Weights of a small GPT-style language model, trained from scratch on English Wikipedia.
Architecture: LayerNorm before each block, rotary positions, no biases in attention or MLP, tied embeddings.
Each number is 128 + 24 x the weight over its row's rms, rounded and kept within 0 to 255. Layers, rows and columns count from 0. Numbers have three digits each. The size before them is the row's rms in percent of the matrix's.

# down: layer 4 MLP down (transposed), 2048x512, rms 0.0766, rows 599-618, columns 448-511
# up: layer 4 MLP up, 2048x512, rms 0.0818, rows 600-619, columns 448-511
down599 101:107131133121146129147119168122170152145108150124123160196102140126106134141109138141106117124107134100119081127117133106119111128127157118120150127163124104090090130089140163122120200121094125
up600 095:136112151140119121115076137131131126140132147116105131074127127197123124144115152145128148151116170098110075111116125149116181115122173121138127148162130182130095134085146137121119136141161141
down600 098:129117102105119124109150128151135174122107116122129112102146122121099130102095125117106113135129130139136129125111145137125132120166101131135109104141158118139147134171134157115151098133162129
up601 094:136077139163157157126119134145172166144147143129137162095155095109130137147081116123140141119116124152091167117101070110159084136143130133090156071122097128107112133102149141149127123137156109
down601 092:120183170140136079122158104117136119172099122125143127161137157129143149112148162133144096149144151151131115144155141126123177110133151131128108129161155164133152106131131148119126134102097120
up602 104:131173123141126093162109142160122123142154139124134142131102140107121164121112121131099114052098118132129160122121095110152117077121111117191134081099128170154131162133142129104137107112172144
down602 097:146093119130104068104094154161115124110142146140144094113129174137142124151127123099140126109127115127154111102124146127084111105098114108089121163165124127114177104152113116132155113184129140
up603 098:077136119123122140141113108107083138153137098092125120125144121170142092132147143134105152100146129096121128104107156153123145127114131172137110150141149100123088128108114129148103180105131099
down603 098:187132140165133115143135155137048144101124114124117107120120118130132111082168117143126112203148125103172103121126127125134141152163085097112094083159133130099112116092124140129112143121141100
up604 100:115129138138078140147124126140117119090144122110127087156114133174160162160159128132095106160131161155100091130099102164116104111065127120135135157096168071159148118113156088155113106146135158
down604 091:141171120095162126157160099097178156110153157129104142079144103145129104095107116143126136113092084125124173106113189079153145148185134126093144122162129225107097128117111132140153130097114111
up605 097:123139141130169151158151156059140110105099148141100141119113141152109110157132137121150121166148145103094071144152104132109097168168125178110136147151161165132182117143105158142096145136143134
down605 099:104124070130121129090115128105083117127156138137152069112128140109114128114093115121102160100119095108146114138143090121091153133150116129149143108115137132153116116122161144145140117138139119
up606 103:165136143117150119160121133107147120080129145113117148125135127156139112108122177157085140121106099127142134099177134142121144115140109129138172179160109105112109120115114102139142096107121151
down606 093:096160135161122108087140134193123143154138122124157124129124157097139149145146112086157085155149144152120144156112115093148126120083152163093134126086151168111127135174154196159146161119171127
up607 103:144121176154136147108106140107165110105133138120085143177098115097101101094118124105108107112126122132098065137115160162136078097123093123112123126139141094110093129110121141132143103161123166
down607 103:072153116151118154110119169115152092100097116108102110117168146109121135095128170120103081132095101160119137151119120134139123159067141113131148129153126134127117105144152123091101118113125146
up608 098:066153146117154147150108120100105086152107100132133143163142124136091128133117115101102095145118107143071163092156168115108149110113121076142110155143142107098167134118132155137124107132145162
down608 092:204132105115070139102192128138147174081143135124121080143101145104133139145092135141123119125129132111167117146156099115062140123145143139118112101120098157158127111166151147143122155119143131
up609 090:113094149088109103121133133133101139143160074101099176119166180132102074180117129112120143114107109168084097104121150108152121152117104128119120138131148127151161097126138096164115113136105106
down609 102:112128122143159105124096083116110120125104125144159115097097104167137160121087145099131118128157118124116112181112107146106151165155080131192122113142121113110078114132124159130117166137152112
up610 096:129103130183111136167097145121184071117120167081134116073154108157131163143111141122133165125182128091106110103126137120124122162160134167103157159125136094111159105131116135137122117087143117
down610 094:102111127118094104154155130120131160127096107153100169116120140080090080134145121104130126147086131147155129145102137126117097156116118142152125101149129125170087110119116078126156134156144155
up611 097:144133120135154112096110109154119124178122122138145188102165173111126096127106151124107120173096110119172114120139114176134122102095154125154126124111152112121106145163123143076112128135149122
down611 098:140129120133122128154091150065168173106144094121123050194114104140153136089131130127168120094166137079112118140115154112138102125149135136124102089130089124165145096115133136140150170154096113
up612 099:148134143147136155122119123066090131136120119085120129111123089138137127090143120159119111129078145128108150143121114108144112122136127079093114121073109167142144147171105144147092141139120100
down612 105:079188139127113142115153124161168121132119153174120142119145141173111108161148158132096122109108097155130105144115119138141130145115131125149142180149119096127119142129108116152122113099145198
up613 094:175118101175131099106121145141150107119116114120200126134101163106163148137136125141140108110081164095100155114157099113131167131131128083155092139153148118141138142112113099113104106130130082
down613 099:104129111142157136125137120137095095134182118106134119121109145150155115139121118097169129164188141176117143189080120150131092134132142175094176115149100128113144124135159133167153126156138151
up614 091:108145085127149123132131054157169091139119131113150137151108129094117096114165092116123168141079109099120119120080142128141144138152112098129135118137139159156138113131147143140140144131129132
down614 098:119144149107087130116156138143139116094148123106130099127155152113129184150094164120110135116176136128150180103145119087108146085099124101158127147146110157094121122150071147137129160134127156
up615 097:115115086134137126162072128114151124145124139077094121176091081125093118112132085104141157130167091143133124142140101088121161159133158104112124139111120101116114094135147122106123141115158133
down615 098:125213112145117116138124145095137131082154146169116112108134125150110111121108141201137104102115145105101116138167145109178095130152118118134134148158104109100142113095127115113168092112145128
up616 093:129122099129107089122150134161112116086149098105112130142164125106147075144124140128099085135131091140094124122135150157221198129103141143140122120198123097127142139120121147137150119154159140
down616 105:121171126120134115093115090146128136139099072165134116136187136112153128130160150159147124118155118150147142137159111157115129142102101100127099140125151098127151171125154148073151133108098123
up617 095:152109147083173104175154155151119118140099143113128146146151128149104107139113106120108136128114178100127141123138118159109118143138089141146085123146120114117120124132124151144117117124153116
down617 095:129153164107124119122094132130107141128127113131117139058083136115144110154105107094131155122135126129147101115176122140132146107111118156143086108142068143123158120127123102109099123084101130
up618 108:165128110156148135168103139165136147112074154149135178129149146146135085117124127105187138142104153087123123190093098146139143138144099157128145142127103098083129112146102129159139154127166109
down618 110:095142136114126114114165114141112131119108174129126153140166143125140138108069177153129076111116124124129166125111115103141153141157137170131077145169132108115107147105156142132182147185104135
up619 098:148147123162123140150109137104116130124109082130107093132135136144134109139096091148128122092169112151126116124148121106134106146091122089134141141121115099079122181096155127160084094097146116